Weights of a small transformer language model: 16 layers, untied embeddings.
Each number is 500 + 25 x the weight over its row's rms, rounded and kept within 0 to 999. Layers, rows and columns count from 0. Numbers have three digits each. The size before them is the row's rms in percent of the matrix's.

# layer 4 attention query, 256x256, rms 0.134, rows 0-213, columns 192-255
082:513488491509508508524491499472512505500525503524449479509522469485517485459508495525490526483496514521498448469496512495495502501475513529530521531507504563502516548511496476500552506455510525
088:491465494540528520511496490492528489523491450472511530544529507492537472478497553506506483465514513489547502534511489473481457491532473514452511554457514537502455521502504493478477496480512480
086:529505502504480518502474478512534482485487553489518507504496509484489442465479475503515549478513526553538484483505492521496509519497479478499479490526531487487485486483526539526533496483523518
086:493534539532493540494524489500506512489529518522526490511483491468511509530518517513478519459504550478484558488490506491491497466473544515488472515506496497487485512525508461467497457517468512
086:497503495508498495511498446500546474503535483500546474535489495502522535490470513502487495501494498514470494450524497516515506530484488480473528494534508516510479459519477515522499528523494469
085:497479501486473455538498514517487501462514507481472460516519508445469482548484525488518510504495459489463492496495473492481511484496488491504486503501513478499494502513480517516519544518467479
086:497448488533540547521455516468509508518503490564529489503463546521485495499498492479495491536504555569479508499498522487496506474518521476499524512468451455478473514506501485524473476524496506
085:495482554457496511562492502485510519494485503506533506506486480515502510537536510512536504490536500461477485538482523543512531496462509533526524512531495551454525522511532478516499495489468451
092:476470485520486537509501469476512499493501530542516546513506511534451536513494524517490506487500493493479492491476483465501507513492485496526515534535489502522443492512505522498486472526461509
076:513507499545501500527492528490511486437560532512459495525528541507478497490547494502495500452464500494510519500549510469502543497506536520556467478485471500499490503445527532498511488481483540
087:481497478495512524513515473499516531480520472470500499529496517491555465515498490490545529532483494512519447499463494484501485499471508440499515504491521506482492480494499521517518542479484457
080:460465527488487510488482496498520524496514483485496487509547496504475507507460517496487473516520511510488482501450487504522529459493471511450479511514466518496513492521475481467471541509478502
086:529472565509507533524511499469489481479495519495508493507528489515502515498490461513496462503475544488471515520500533524518486479526506464441470474546488501500508475486491466475474511512522502
077:515502545502469497503531474504490532484459511511494463490509539502495490494519493459455489538498517510531495461527489499448473526504440478452475516485516504498513484487464507496519498495517506
090:512501473507466499501472542507532505498495525518536455501490518473504469523539511542518519483513519489486491498530449494502497529479489464501466508503495491492454454477485484486477506543474492
085:462495469502515509477518489469504463477481481475506512499541529541541477490529487504489484483502504499440498495487496509478531486493509450488546529518525496477464486518488517548464464479480505
088:518532542524549486485533511515491472482471442507453478513492505497496498519515511487487526539491520521533532539523491477503504504461521526514512452478530495515486486532530483497504494461493498
088:480459509479527489482507515510498461488494533513542458514511512516482510542544479460492468514487505487486521452511514491491485475442482498541541496495518469553497542511514469512506486489502497
086:463473476532520536482505514501485452464492506469513500456506503508506512516471492508500509519505509474469469513477486517498510490471469479497474500516503523484506473478459498485455470507495507
083:507549493504497524510528517529485515492477498496462490532479499497515519486490491487495493493504458477461543522498478495483490501482519498499536457538508520492527498513528469515503508529494489
088:525517523452498502498480509517560527484471499529464505525521517480477491485507541556474474517458453518515521515509497538498496526463538506526511469497516509538504484543529484552521507485499499
095:506501525506527501479454519481502529478507522486521493482464507535506479484484476531501517462465498463490487482488497507483513501475528541506461449474498481495510489493503445523490517496506484
085:499485502485515535545502486537488525510520519562509506470492520510499488504515512481523522541493520499475445467528504509546552494444473478487525477519474483488512497510526519517522517479503476
085:496505491473516470467460547514446464472534495486509499508521515484507518508483517482483546515525445519523504470482483497473521507517556431531512506508480481465485457494467490481489560512502520
082:549501476534531448442544529494548471518474503494500496508499516506488514516509505560505494531527479515489466525524463517491503478532475512491491450508541503503515426515504513512474540529526483
081:522505518486483472509453514541500497481530475523522482483506486544555478455473501543487499538529527523490497493478476507507477520500485490497492495481518504483516499504484513469510540499535517
084:503532523527469516516512483479494553470492509494511551533506493479483489469508483482493545501499503507517524492496461512518469481479458533477485484491525558502461487547487491490482475506454524
079:508504499455467483505529510514525547526499515493462479480470523505465523513478553448532493466461503556473495513510468504527473477459505505527482487459519464501573513495504528474501501539482478
095:530505522461510517505524467493513509508478475548479450537483499460497503466483536477502460494488505517505507490511468521506521512486545516497550466499504514520489494504529507500486468460474485
087:476504483471480489517493475493488526504505493487509531452469519496494526493495464514509475521529520500494544473509490519479506492471468522491496488511449468505514487513480513526554537470509496
088:492537512500475459500503546516503473488518517535453444537495487538464500483487479445500503467502473478490499524539529506482484471485502521495487504469521477513487537486507486478476510489495532
086:481490489521516465488503517501454511497488521468483510505539509520514490507486492503478505498496501497501527483521499517463534507533473513500477549484482427505550510503474478512508525487492463
086:548504499500496503525514486478504503487531498504463478501505520470487503493503456484492493484492486491495523486502438485525493498492547514526455538459514511488512498507484493479546495494527539
083:503496516514494486497468497515477456533510504511482513535552501492488496455502489528483513445509539493567517503479497523517509505505437455509538465473548507452467501521512497513511509483504489
084:510504498507479486494486472499510469504472514525509478519497471529460487530464481521481516498494492504481508490528513482509479476513469507510508492541505523478490462522477502496474484556482495
092:530483501540477525473519481505496480487485485483494507516505475531478511528480510515504493533467481486450547523478515517546527466527522546472486487497527490474487498500486496450512482536504497
083:470469521526503495516467465508510478486518530468461483555496471508503531568501483549478542500506488471526467533558505447490512537473499488531494519471462515558499493495492537487505521490522513
092:513511475508470508474473501494485549490534454522533511513481526499516490498466514464518511482512523489510526498498437497547441518482498515525515527512512509521506482548493500515502515476492490
093:512513469511468500459511493544538498439487505526504456491477502460573493474506470522500535444511497495517484504491522500469492514456513497496550450518465444489496501518548448531503498500521485
083:457545470490487492496539505470515523461488483581537533499443523505477474489508500533485470533515487492483534532507502539491491486508474556509512473463451474498499494487497473497468491488513474
085:473512503527494456507516464480468484481500514504508474477513548506501521549495501504520500503506500449501497499481487499526547498500521519473525539469480507512504461509481533552498517503491499
079:517498509501480506479486474484518560530461539473501513442495510541479466472516476564519513525485462505513556547523476493461511511498520484537543491491478517483470461502470480507495516472465505
082:491523529535517527474519485525471507509501515474456522526495509497527474501501471572454544488516523502510524476493473496514548493499505474504498471518495458491494523481474494511532500473506518
088:509509500494517505505526536520474523484480505530489467483475477527498504501504491531511512476520452487476498519515508489476502468449505503537497508530487514515541507492547479482507515477488517
090:498489513512470515478499509511491489504462517539454548500519480494529481465518496489515505494488537523490504507493530498500480472457501508473457488496502516516557513470494497495524465513467505
090:491492536491526555466502541540478505505495499481518519501538557463477517490503531507518493511473481515518526514540491499495526471519523519489514476496497510517508467476510505495480507556492461
086:498473524473477550513498456496533507499530482485552504471516505518496504474461535524513523479467474500586540523529453526480473493479458509478482486487505512552504507526501506502513524475517502
086:512494517453513479452489493532521485520487507510490507489510520489486511486496511506531514487525492478501497499460508514455487561445496502483527490560492515501490505511501501493510479522532528
084:481520513531493484461486497524497510508515539475521488474524440505506482520557501522520496480484492464487511503479534548506522489464558483486509536521498473513505520533548488509503544508520512
087:561491494479487558517485507493504517472514501521528509509544466437550488493492501475540519481486470506540493514513478486492486524510523460514476533497504464481484492479485504488508504492485534
093:542472488532492513515477489467560525493510489502506495513461482490496484517479500538498532482496506530468494488520481512467522483486511500516593487477529523473462490522499546500504459455511500
094:488503494546505489490501550495532468527479522532512512547482481522491533547546506481494492496532518532554524492456529538472500543508457515490513501534503468427449498506545539509506455523514528
089:512472513543496534499473515507491506500548539487506461513507533482467536517529466480514509478508523513483509468477471468535462499500526533458528462534475486496501496514565517516515564533463541
078:464552530489465534505490471526490465531498511516510518493517464497474488490494525502541481476468516463511512494542516471443476547496514466485516531550545503490550528525503521476477520491526497
083:493523464487518524454498529525500435500447462484519496470463490524459520528463502458497508491485506489517559500534484492471478510509494511506515488461516536519499492500553520504523490522503536
087:487454444501471535498508487494513499484518489528505532474494495454475543509458526515505521475473537493475489525476490458518507450548532469514485486489488482509494473502520495473437474513508491
085:522491469526479488521496495483515509500534496516466499462509508483516479494476507493532531500470477475475515504526488532486540476509527482491542423483504526508516511514492484520500514480474528
094:505499452463536487502489509515527463490511491544501526482508488474499487516508461486519510468515526471516517488501556499510477480502522494485497540505500470430479489510483490507487460513499531
087:481501504445497503519511538572520498547517461488520526465508494471433457477501536500503460499494456503468470549481481512503471511496507551465488472480492472533496504494539471482517524511475497
084:486506489510478482493498488520528469445484516469474503488474499475487525477530516522504505509527517498487499453497481514490503559501479472480503506504516522484485473495505531525518518447485518
095:513512471461493490455505485490473530526516492497484458486517468476500488485490505491480505532474448484491501521513525496516500527502493495544511481465526520539507506501465549461485558476509485
087:478491514496512501478518476534484515503514492542507484530545516489477521485486548535554484466516476511535530518476453518482501519442499468518463495537526513563500491538501465522513495439486517
088:537510473536514483534517520498546492497523544517467482505548501461496502475492511486471487494489542506486491471478506467481523519486486480507522548488481476500492482474492480460489505490461531
081:518502496482543487550462522520527519527497484468460528511484500471446517466517474529523511491461515512529480524455535517515512461511514486481436472525541536490483531489540455500496505548533485
117:496493501459466538501486477563447525485489526511493466539533490487498494484484517513520490485478459482464505472518491522511571516470452522517503520526476462490461537511503459458541514528514559
115:545522547473501482498458505457523499470526479504486504478531501506494504498498520506504462500493478491504462558523513530523532503485471509515487519496459504523502503521511499481470527484467472
120:475474481497470520561479486503521498510508475510514470447529456474507507451495545495506507523482519537498539491429483501506478490514497470508520521495494508529491484471530559504509506496542493
128:475536500511515467484473490509469487538489543489472493483449480532517485480510519495488489507526490511528466493471490503501476468500453495490523525500502513561513512491481493553484478528522528
119:506464492519514507547516531547487513511506474517448461490482523499459514514513500512529499471527513528494489520506526532528472462472511521520542527528496570531466456423543495465488458520500504
120:487492502484473534514489506511480507478536498464518505477456522513514490496490476475484477474521539453476479527500504486516488549516510545480513465520493479524493477496529490486472535520515506
119:547494492461507521472447509508522452494553498530493541525487502493479497493487502474465452519486475527480474479501525550506490483473497532496552506544483535485474510567515487490490453539540465
109:475490472542520520513516505503478499478487492497498512525501482450484499504499553498496476482474499473500487489501500564497457483516527475508548495522491478513475534445512475510498505511497492
107:482477494501527520465521517468506493510517469551508479503489538508484462480509491527522525504544512538516524510524504477516501496488520475544500517527469503515457518500517462466512468480484477
118:473492479503480465517504542462550499470498512480498501523511528515567486496519514490498536477538551455471499523479520529505487463528470518529478481489485527519521512500470500478441499457494479
107:490484526522513487471519510504504513497494507480476568493550536474531496528539518505492512554525483519497494515466519482531499482496487491497487463492480532478486496469447495478487487482531478
119:473474500510502520508478468494518461501509526501509562473481506460484541458513495473464508486494537504509553491473517557457505499479487504479516512532491482485497544477518513532486548509478491
109:540482486526474483461524523468512437495486529484501495515462500502543518522534469514490491507483497486499480496470492466488487536532532516498505510521479536496487505498509467480531509528516468
109:503473525492472521523530511538521488477541493488482531505552491487481503563506527514483493508544486525517526500488516482515512457538496478508505474544546514493532509509520506502489510472499509
121:528541455496502494486500517503518521530557495523484518499489512447522513501491497491501471508510506488490462509508526506542503485500548499506509485488470467492546478498458503506521485516483470
114:516503520529532427503541503474461478513508503487524484514508507503535517509520475490504480440490495495498493496491493516494526505471483495526495492467502461476453494461450458502513483505475483
116:507542473490524520509521538526523507580494491524494526500508488542509487526489504505537503530497472498505478478508482503483505510547493469510520508515500475519494480511484541519505506486487467
117:516557515488493513506482528470503479492558450498503504481500516475522530509483481504540516502548523465531575558507502492512489503521486516514466545509524520464479481524483449520522477530485469
114:518474550522475520498478499544525492462465496504503546494496534519468540464483513505466490509499494496538518520506500513464474501508522546488510479509486450496504486513488497466527479514500468
111:459469500530466459474493467474517507514468485521520530477487449509470549508478491497536501488504484522477491517476492460500521507477499500499508513516565471477491506530467435527467497511528470
116:545517489501458512482506478505504500445486522474470547531514546510482504534480503477499517470516485505497525467524457509505515536530514476490484475533506470481502479447499490490509496507496503
112:464517491586502492508473549544490491527485526450486564516494488521456468499498507508505510494487487517507511509499499530509517516500508491545517421519492519444488501512502538483495505554526534
123:492554533496513494483467491526489526474495533513452446495535515477528506536526521519475496495541493549531489458507482485526520476507504507498509482482528566493519422503490507511485544509513491
116:489498495513519466513481479530444516488507491493491490494518498550489483483514567508522488520471486492482500523502479499463498515490544514513484518454491505479518527464458530471531531481507488
116:495515530534465525562497444516484462521516524498510524474527457480503515513475471502494516502495499495516493508442526492526483510491500490516471462480525469528527518504515518496491519460496474
115:490532548469501472491503472475504541508529504525537513528462500498516447467502501499531513565504492469519537529523497466495493509471494495461497538509508504476496491483470553467486511489488472
121:486489500546501506477516521474511546509465504523495460484534475520537441501476512502475497485503503544528500490489545480481523506521484514521472487460488555522491478514482511513513488540492469
121:515454539479528493510482494479473520501497490461525529503490466475547488477502480492471449509509521523498531474531494494496487509510562474425490478507492459481542518491478503466500525486527441
118:467470554520471499486503524498488485455531473482505470484548484508524474457488491507506549478506524524535496521508507453476500520503456509494472496493489478490481510485495458486501541507526473
119:508488546536491513494519501519477478508545492486527501550484551526470489471515490475491475517498541491519476509522496514494459509544496520522508486477508457465473533486467479486490516544519503
112:501490465489495461498525506515501521516529531515549484548493488459452522499516504540523510479549515514490487522526449438503485497514492531526451505504523524513518486485503506527509483494504514
121:520491543524525532482488479484515478524494488495511511512489518508529528528538462533466505488517472510500517486533549535508454513549514476494494467529513475470543553483512476507509454449463507
124:513513483523507545522511489469493523475504445493462498483465505480471509502481517469487503489512466519474495505479528528474498488511500500494487471479502507502543489485499508513507510542454493
120:487433498507536471472505534519524456520506502497512468530482507500467478506506502524536523489514515473497471502498505508557467502476472517482526513542531495455496447491493528486521447572510464
109:530467492522462522503533474519478460452510489524507487511510494483498452469477455485543489522492548531485493519532516501488505519528565494499510507505503521482488518496467541458482491488544508
126:490502501504520458525481519508487507511517556514488480500504490506455479479468476539501487512493482525502462484467522505474470536518522526516525498513529513467488512462480474530455508492500520
121:506508573514502479478564505542507476501511531456496510516483475506498478499488489507453521498478496504496550509464485497472539513507476495514532492508519476469513496506532489512496487481513486
117:494482456483506508511472503505494483479488480487511442546453476489508520545502503447528493519501491500482501505512483507504520463473450490479472523460504536507516490482544486470486520452487483
116:531483483514490482544528540542440553468506518495506497464472546508502512543519504500488525509527441506502453531493493503496473485489462504533541501483540512470528467486484493449484483533500489
113:486497480488501506541473500430504508528554493493520489501506513472473539492510500483548482518481494479519516540437429520489504460508482473517474468490523476453510483453512485525503545547481452
116:481481516563510489507496492520478503479491479503473500473504548492504521533481489545449487496471485474484520537516507481495493492494499497522488543543501541478481524542483512457496478500487475
124:541497540475511493469534521512486481500539475459499521572506502490519535479483512505499502494480522473514536543505455509524516520473480486493464503465542479528478502472506512520497562485477481
115:470455501442503470547519506526505510493493440456511492530510505490503511548497475426512454501511493501481527462505492514540491504513474499496535478458500483500479547510500520492453523513474533
115:498487488467542506511513518496497499504484531502523521477502491477459532507515490497486512448523479521499503477514527494477449489465491536531527538521533533547527543485475465506481507528500515
114:556492482523498502468521528533514504480518527494527489527487497485484484474524503521463520473505481501500527462508523474529485539514507510505519495455536488502518533490493472481476487548512540
117:532513513499444488506484559495487506470468507493517490523482459504520511501541512498506502492498460492472492503498469510448502521509478510557528546510520460524499508500543496472512522497490514
113:495535516506527475518533484496469487517480512501551541492492537529539503483504514517521489525491521485485461532529518526467502472503468493485497538462478507497502530511476521480511502514522457
115:510482503467479473530517476551478488482496461501499487475555479472531543509523459552496494423507485382491486533512462487516508491514505539469485528517508491509530551500508514540510493495513483
103:461504481520502504547469516512510528491481526504497512493533497516498470540466482513494484476488455485505511507479568527466469488525481532499511500530496504513489523495493480498497531509490505
118:504516518504522506465509500513496532524512504486478503482503523500514476524524496459507460510511489481491515507484463515499481501540515488503502509530515466508485543545443509465535497507549523
112:500569477473553509482516473508493511534473487510528522437527499526496511493500477527550511525457457534526497451504537496480460487434463470505482487497472484494499505488508480522507563489498511
119:503550501488482491503519460472478485519516496508507504504444494506459507494494501455511491547480452509529481482510512496460486558516482448486505482489495555492479500497561503508437493533459498
115:481489493511574516564502475484499492501498551501534475491540502531483563534513482515569557504483512530468485535465497522478530459541482482520516509539496442496533445497490512491510497488498494
120:460505464502487520513491463482512511522507548508508477461505507551518521503520524489515489511474528485516495515485519543509482467512504454519523500510503463481473521492505545478514524528488479
112:501493490483530524507504518539522493485510488512446508495521523459467519518435508517505470497538515503475466485533492484498460535481515489519472509537487536522530493520503522525491462502516470
126:498518484509519535493533464494519545538471529524556459459480525501519513445470493487494509509469475535536443537506516501500506500490521524499536513494527538527516492523480505536491509493525481
119:473517488513500491426513496520534517524512482492522477500500546498495422498511532468504533486489552500505487495507516539493514504526502473497500522517513468468503515469460479526540515469552484
117:484509533469513495502520480501444513474454517527498515475498513509504535512530508465491485529535479505507537504500487527502479485480480511498502512493489501505543505505531474522448505476528536
117:501517411535540487536563501532501521477479530513505488466505487493529517462479504531494493511486516472512516511555471482514499535468473435496505437509471501494437539502496533517518484520516492
114:509497497464465510462496506503558509466530469514490459518475479505512497500473537516462556528510458451502491503481493566533473512530521499524549522460517489495478468518510472486463524503505482
121:523485517515533514461502493545521517520503506505503495506517491501508512505495476495502524479474505532517513533482523465497491468511497476498506477546490457458527485510497507482516528540524504
129:505503458462490458505488493528520530514523487499478510475525549470553496502502491492479537519506496489478515552506524493494507485528562497518500462472470541474496526461542536514509508481510517
108:455480513513519478514487463496528507546521536505509453498508481486513480433444511514520461507461538479512544493521488490490497526481507539531504480506504517440478478466494512527514502456534501
123:483502522479490543505468509465477488490527529492472516501469517544529467546507555505507490482498476519483565516508514458467498470467483493493556486479518508517508449461541512489467457484487508
092:496466504541452534465491482511476535536522485495494485504492563484465502533505532539519482483500510465538507481500518475526530453471512501480495486550478495509460529496479478478500497495526487
095:522487528465488495512458454559500512530485496475473535506491542525479493446515537443494513495495450489515519509476512533530466454496504526502534466517519502497532512476524514472478481484496464
098:493494466492503510492504508519532463475467498518500491517486477558507495450496484470530495490476500498529512497492501518495491456472486511542493487498525514472516481511484479548529519533503516
086:494533546473487551507481494512487491477481462515495480583493527501478499484512521488497482465483452509514503491465492525526492534499456515491538505520494541502479499519549475496476484539517483
096:526502445514527482484500531512506501519468478493488535533512537461525477529555473492463465516461496508489502513511483506504470532509466523472477480489498471495536509498509470527497473540481492
092:483479523536466515542464547508530518500480513513501509487491504528492556499517436464513530525515492496504505499478524519486448533463483507540519452485493472503509468512483465547491512479525531
111:497540456533449512520502562481519513525487508529470456519493517465492498517483514532444493507510492488509467510516537510454510529483480481455455500534531523487490498524567522501500467530505528
103:499478498509512492494498465485493494498487476479490517492475483497476478487491534525519473508451547561489518503512477527565504497482498473482452491512492474513513531505491456543523522520508474
094:521547519469516477486475520462513511505492489488499548501496545504520532515529496525529514498531503461534491473544537478476535510495513462503503562509459516468483537454514546439467488543510462
117:455523531498474529534486540507500453445514475490494500536514501476506526523500478530508535484549468429521456485544520459473524520474471519514482526520495457495458509478547539531485480499505510
080:485547509485534491505492534520469504519492503534546520465508514475552527527523443497485495499534481484523507469507524501453538488525498478526477527458514491502500529444507490521486486501504471
118:524449552506503493515533496485511478493494507505497524502506537467468509490496507507493474472545529472505516486483532494454494508504502495455499519555482504456476472543505510482469479529496509
099:507450478474498439525504503516531538531524452496510519477476530489519515495516558487461536488468464529483522512486524520512498522524518515508447487516483480492515502529511469468478521507502494
108:449493523471483478501454470526499493507507492483522509439480486554510522489493467497485526522472492512521490510495507498558498470490515510515526481509501481536485490506531471561554527468526525
097:535513472445507510506552505518476487488531527469471461539513506490530522504519506537559472494509494533560466476513514479460504507522510514495507487515505545506493512466487520518501512478474521
102:497484539494481496514494469478488509541488530515484509499507471494514522529511499521487513497528532509487470483467522472503514474523529529491448491479529497459488464535494529482466497523532514
097:478478528446525486553450508543495473482498467541512469520494523534514510450493520515514501518493469509469493505470502484539465507473490525531502480513533493525531553518496442486483501468454495
098:524507477521512528495552487471498504547475492534515509460457523499533488525479517500492488528485535535484515506507491508481497496523503538529530478483472508480520505505535490510496480461505497
093:484483525463466470515512473484528504503467512490526483498479537465527563512493477440510507515447529500509448503519519500502488467470502523511504507543506500512514507518517505488560484496545521
090:473442509536519492497491515456525506537488523508517520493477483508505537499504501517502526476534510482519495493465515468532498505458447503522509515523477481480476501524471547502506495486524537
120:496521499500482542510496517489521474515492485460557532497475490519466467492488534489478497545464507531523531500484484522544505470497475517513522498491491495514513518517492441478498480508472507
093:469533514519492489483492518485493502465491523509517428513526466518465523532506473483479516511579495493490488534516488488474488464486465520479508514512508519521474537472478548506463532510527489
099:482562546520492515483476483511474477490510476485509416540507503479500521465526503465494554505550450448501456515486462508514481523499541486469538530519540472500498535530521551533501511482505516
107:472470457476469489523499474484503565532472474497476492500489523493516543503514482503459491495486486487502474501507530487472569500526519505552497489439497505512496489500498515515500473527525502
102:500478540512488493503474531491512516500475510446526475484492552468480529486541479401438496504495478500499491525479512503536481499511513550493510478505535498501535506508511491498486472510524488
101:497522488464505471469496547501497476477496532494451512524536508541509517463491543537502498489516519478509531486499463501492480534508485501518483488501487489520525497494498468506541511548509504
081:549451513520507482531501462484517523475468507529456501462519535500545528462517475524478465499514500491505442499521513450459491487462488523514473486491482550507491506532489557493512544475533495
095:520482461508491514498510522539520505508492494496552495543504491502507528470495488474475460502497507521506484504489494469505528510502529532551431492491477501496481495509528493484520514474500480
092:519483473490501516469489481488493475538486502445531535463504517527489471529497502519478484522477514513464511517445493522550509535518486520520466489464464507496484552493506494503521519452468467
087:548485460535501508505517505511513517557494508473507471483529469496496485504483502489558512510508560540540489495523523513493528506512486465525482505531463495523531500498473524488493486465551498
099:471479492518502477474521484511538557556508474499503519516521521487519513452502505473502512494490473508534501483476487519467490532539514477514523466492499488474467479504495495475487498426501500
100:511496489527510515496508506508521492485485473512477473531502530482463528504528475495488506544503493471493487497524538484454527506493527472498499437501512513460506522505510512479459520501497506
101:513485476519516501490495484497523478520474518481533499501472477520504466566482531533479509540484548534496515460474491432507534502511482509479508537509490486522525532452449537501490524534521472
101:533540526505496506480537522475498510482517522528519480490542517457476526525473485528491498464497501461489474529485526487481504505515540514456486527507502511491468508493508528516533490509519515
093:510507533535472494480508547546506514502515521514476479518501499508474489472495523480479467441534500425504485493474544517461486509447499519503494506503500528513497492505486499523514494546504475
100:487517455497502502509500488466467481514492522498512488487538468535557504490467440544521516476451529516510504478503460503469534495478490483482565499509509479493496476504509469548503494503512507
096:496505504492530437449489554464474465480513462543463500470571549494498510503467492526501545486504540532485510487524530512478542516536528457489462494519479484471479475502498465489491520514472465
102:501523489516538471477532447492487510525484503507477493528503551475491522500509486490476533486504498483465526502489497507480496533537477464476511518521510507529479491509494489529479474484492511
090:471531468495480497490497490539521516488487483465503504508497534488483490464489483483531480511465471473542517498511526499497456477515490552478515479540518478478531478473501465527519486479484525
099:546530472502500474477499505535527482514487488494465510538509513496458487508521491497493464467488489483512479473515506480486487542520511465482481550533441503517524497499512527540519489492504498
103:514512528472489521480508500538462483507502506526510446506519526498470518532521469477511486470491475461523464509518500510474482522475499528480457491506526525531531531543528483501479542511502524
091:476497538495500501519470485481510515480493474512497496451517499473488525474520494480461503504497473433468478537515525562487481515504530517529480449491543523527510508511515510487508469454489512
102:522484521522498510465482519501511482473557511442567550565468501503474526515546499533486490508533513527481496466492508512487480483512495489520467519488510506485483444493482515500508500513453505
104:489549487500506506469492559517507531473520508546479529501516509523472519497471503483455482499463483470510493516531518501479478532524548495511500454510499510486505506553527443524512500504500504
091:472468483479513515544495514523490487447497484467501490516483469488480485471496515455467530488466511493480472519522545500471500478473480557500487528551515476538513484485498487522546481511491511
102:511498482515498461494475542496510537534531509494479466519485506473481482466552516495537549445498461549538458513501457443489547497548517517498471470508505484498478512525518520490537537473482478
094:491475524521513524521478526499509519498529507462569517470500479519496483508543536504493504561485510518498525493526477486486479509475549534456520465498515491450508540510472526499525485508505510
115:464464525499477535479519443510476472501502532484518470503453497515512525521526438500500514507480534525519522484550482498474530493433484562471532526492533495507501515497499497515486484515489519
094:517485525492560508498488490517476474509553515495511487487507526507531517474532494472476523502482488508483529523483481512495465504487497512496509476532508466553480500478515472512477520493506510
083:499455548531486527499540521480499489479534527491531469543501480508529517531489504547495504471514528502492500473473468496476481537494499494491478501508516502488527500465473497494546570534458489
100:496500521521508507499511511468472496475504506535549497503480489461506487528478463522475504506520516488516497541509525469507528465459492511455528478507488482529470540524497513492490479463524504
094:536502541526471508534525496498509497505527505501510516483479472468472459506508507573497508510471500504467557517461490483549532503486494493460497534512427487505452499489515507489472515491490490
106:540466468494513506479470483490497489531447534516535498496493509507414485481475485538487451506474525559516495481530516480537494489490496545468535494491470517456476454490492484464511498518487500
113:540477486505514477472481500509485512494444507476475517497463494509473470466482517490480452522458489500487506471506503557515495528504517494481505521531485512507497464500475451494518521539471458
100:516518465485516523461524508482504473496448510466513539506501493534496499538511523577537512510465533532500575530533462493528501478504504469497493515491484506466477469476485477483488503506505543
096:500527501450484505473475488526485489451503521491484527468498492553486446461475503527492508544471471500476522478474493483537482487478534474503519532472494510489462488508464475508519492502459540
102:497542485470504519503515517495511498481497513524478465483533486491532501505518496465450533481493461448512459516494529491496503506508487528495461472499532525531498500515549498494437475519522482
126:509490495511516500486463474536516448500484500462493511533478454515487503472442523482529472505468519509497549527498442489533452505489464477504496532496502486478496494486459425499497489514493504
101:498529527508460488497493502453458489486472526484479486478495487534520490541503488490513506513528525510497480498521496459469530463488466480483494524521509504502498491504484539467475457514468503
095:519464522520508532518528491454469488492485529534498529511477511530484537495501473513523515486528510510486503506496498489466454493540470509505473514491505514528472512508517543454468494531465491
100:477486516496542495481507454525504505514531461506521489517454495478428471484451507485512504473482459512493540532561500481515478514475468492520500489519488488509508530512467499499458513478441465
099:490503521474505501521499479464491494512547497463479492488479495527494503487473544440506499471574482506513484540484526492537454472489502474470464452486544488498506512510512518485499488439508555
099:491458494554508509529512507483501461547510526512513482487462471517504495534478491501496491495498501470516509500541474503513491464468506502485515532509543442517555517499505545483480500506481458
091:487525492509506495517475531519549509477488501511497491512477522516520489484484539502472522485517526560495497492535522471512444531478529514489502526507466507499492438533491489511494454460456492
096:459505483477490512525521500468468514515497502514506490498506448553516523465458509478500519520485536530510523499550515502476531489488478487476502491509535480500509506517534532550538535480514521
100:512447527532506525528533491479513514489507520523529516497464501526476529520494504477503452473493495481479516548485501547493534509541512529532490492504527510496531480485499519509510495479491473
097:484526457498466512513492520539517474481469508496472487514523533462502459522462472508491515499537493494482503449499549553507449512569493504499497515486493525510472480464471501511501523534538506
085:488493494509518456506488492486505485529517489518478482464476452459499499496493482486526517501483470484462499449506521493502510469459488509503536538515491538503465545479519537496519480499498478
099:494486505473491461504506506483519513518534505487467489482551512474498501474539527455512502473508515489506492486494452497550509498508513525475470557504521483498552510529505479495505511503492498
102:469524495493534510496539551441508491526484538504469488499467495514493464492493485517513480502482501469492516480467491487498491490523496491477497518533500519492486497441511496527518493532484489
100:485470537497519496501524503512506485505513514499513534536525486506522523493553506488488511511486511495499500492472503542490486490504452538504511528497496496484544589488444454507488481490494517
094:474500514473501496520501556486452573506465510511502469524453480496531547495500468503493551486498507516518513519512532483491520493517477542517491520489518559532523541575498517537491486499468464
092:484469492503480421512498511477529487479460550488510522511478490548544523486489517478476488523469485483456481516468536479533518473487505513502513526484469473500539492462490532533476512518536556
094:493505483469472521464545541540456504461506507488474456458482506508522545466512458492497503499521479518501495500509522488494513503532507512514476476499505517492571489455505532485504506513490467
105:512465475505493458481466519484507522499513482506501459518504538505482516505531497521476492481508468504534471494495547519525512480527504529453504505509480505511540512515537523440509525548539520
095:493514508502554494491531453510490506559502533483505499501522509476528460490477494495512502501509482500492507471508465509498496534533552435488539514507512498481520478524495498452502516470525501
103:478506497494482503558435496510516517502473512480470482504509508499522533487516516506495500533529454515537512476484499476471519510507508456494517495507500497496530490504537505474499482552481473
090:511490493527487473505497521561518509475496534483510505534498460496470512460504458529478531475503502475531491469507473528515528537478493537457492517522472509466438496524466487481533523525468512
092:528544498495468498495463489506484502527520551516525497508525528497529491445479465495505515482509496518470524530504528531491457497532521475461519495503512483495457469484479506462498497495458490
098:537497521497503502487526512510512480446519495527495520514508464539508508486537543534481517472471546476497504499494512494518489472496524480505523514471485541421517501527510470510470486504514489
092:493487551496473490491502482493505510441460502507497485563461497525453501495496460493511495517491539532517504506486515450486483453526516541531479516448484533474474507510459523494461490524454499
089:471484484482494491535493434486532515519525461481533507531530531515508518539498509476496476537457495505498504508493480450537512551455506489486479552507503486482531519475486518518441493478484501
096:503500502491524495469474541501488485513490483516536504529531496519522478461464494503464536453515511526491526473493498474484474489487534526509506519474534509517493543505503516460526531486505520
095:447503508489444471534511488496547512481458479517526517491465513477529520493480538532502504491520485520511519540456493490505445498516489484518488531542500434486497526490510503488515516514480516
095:491497457522513494505513455542525496531518480509472516537542472457504479490516491511557479465494494501497488517540528505480521512496541507490462515463505496500513509544479464514530523450512524
092:514509492508527507513500522484471519480487491495478507467489472502561499557532529491497522526454507470503527535502468509484488502478498476529530524479522516505522503481469537441509514471478489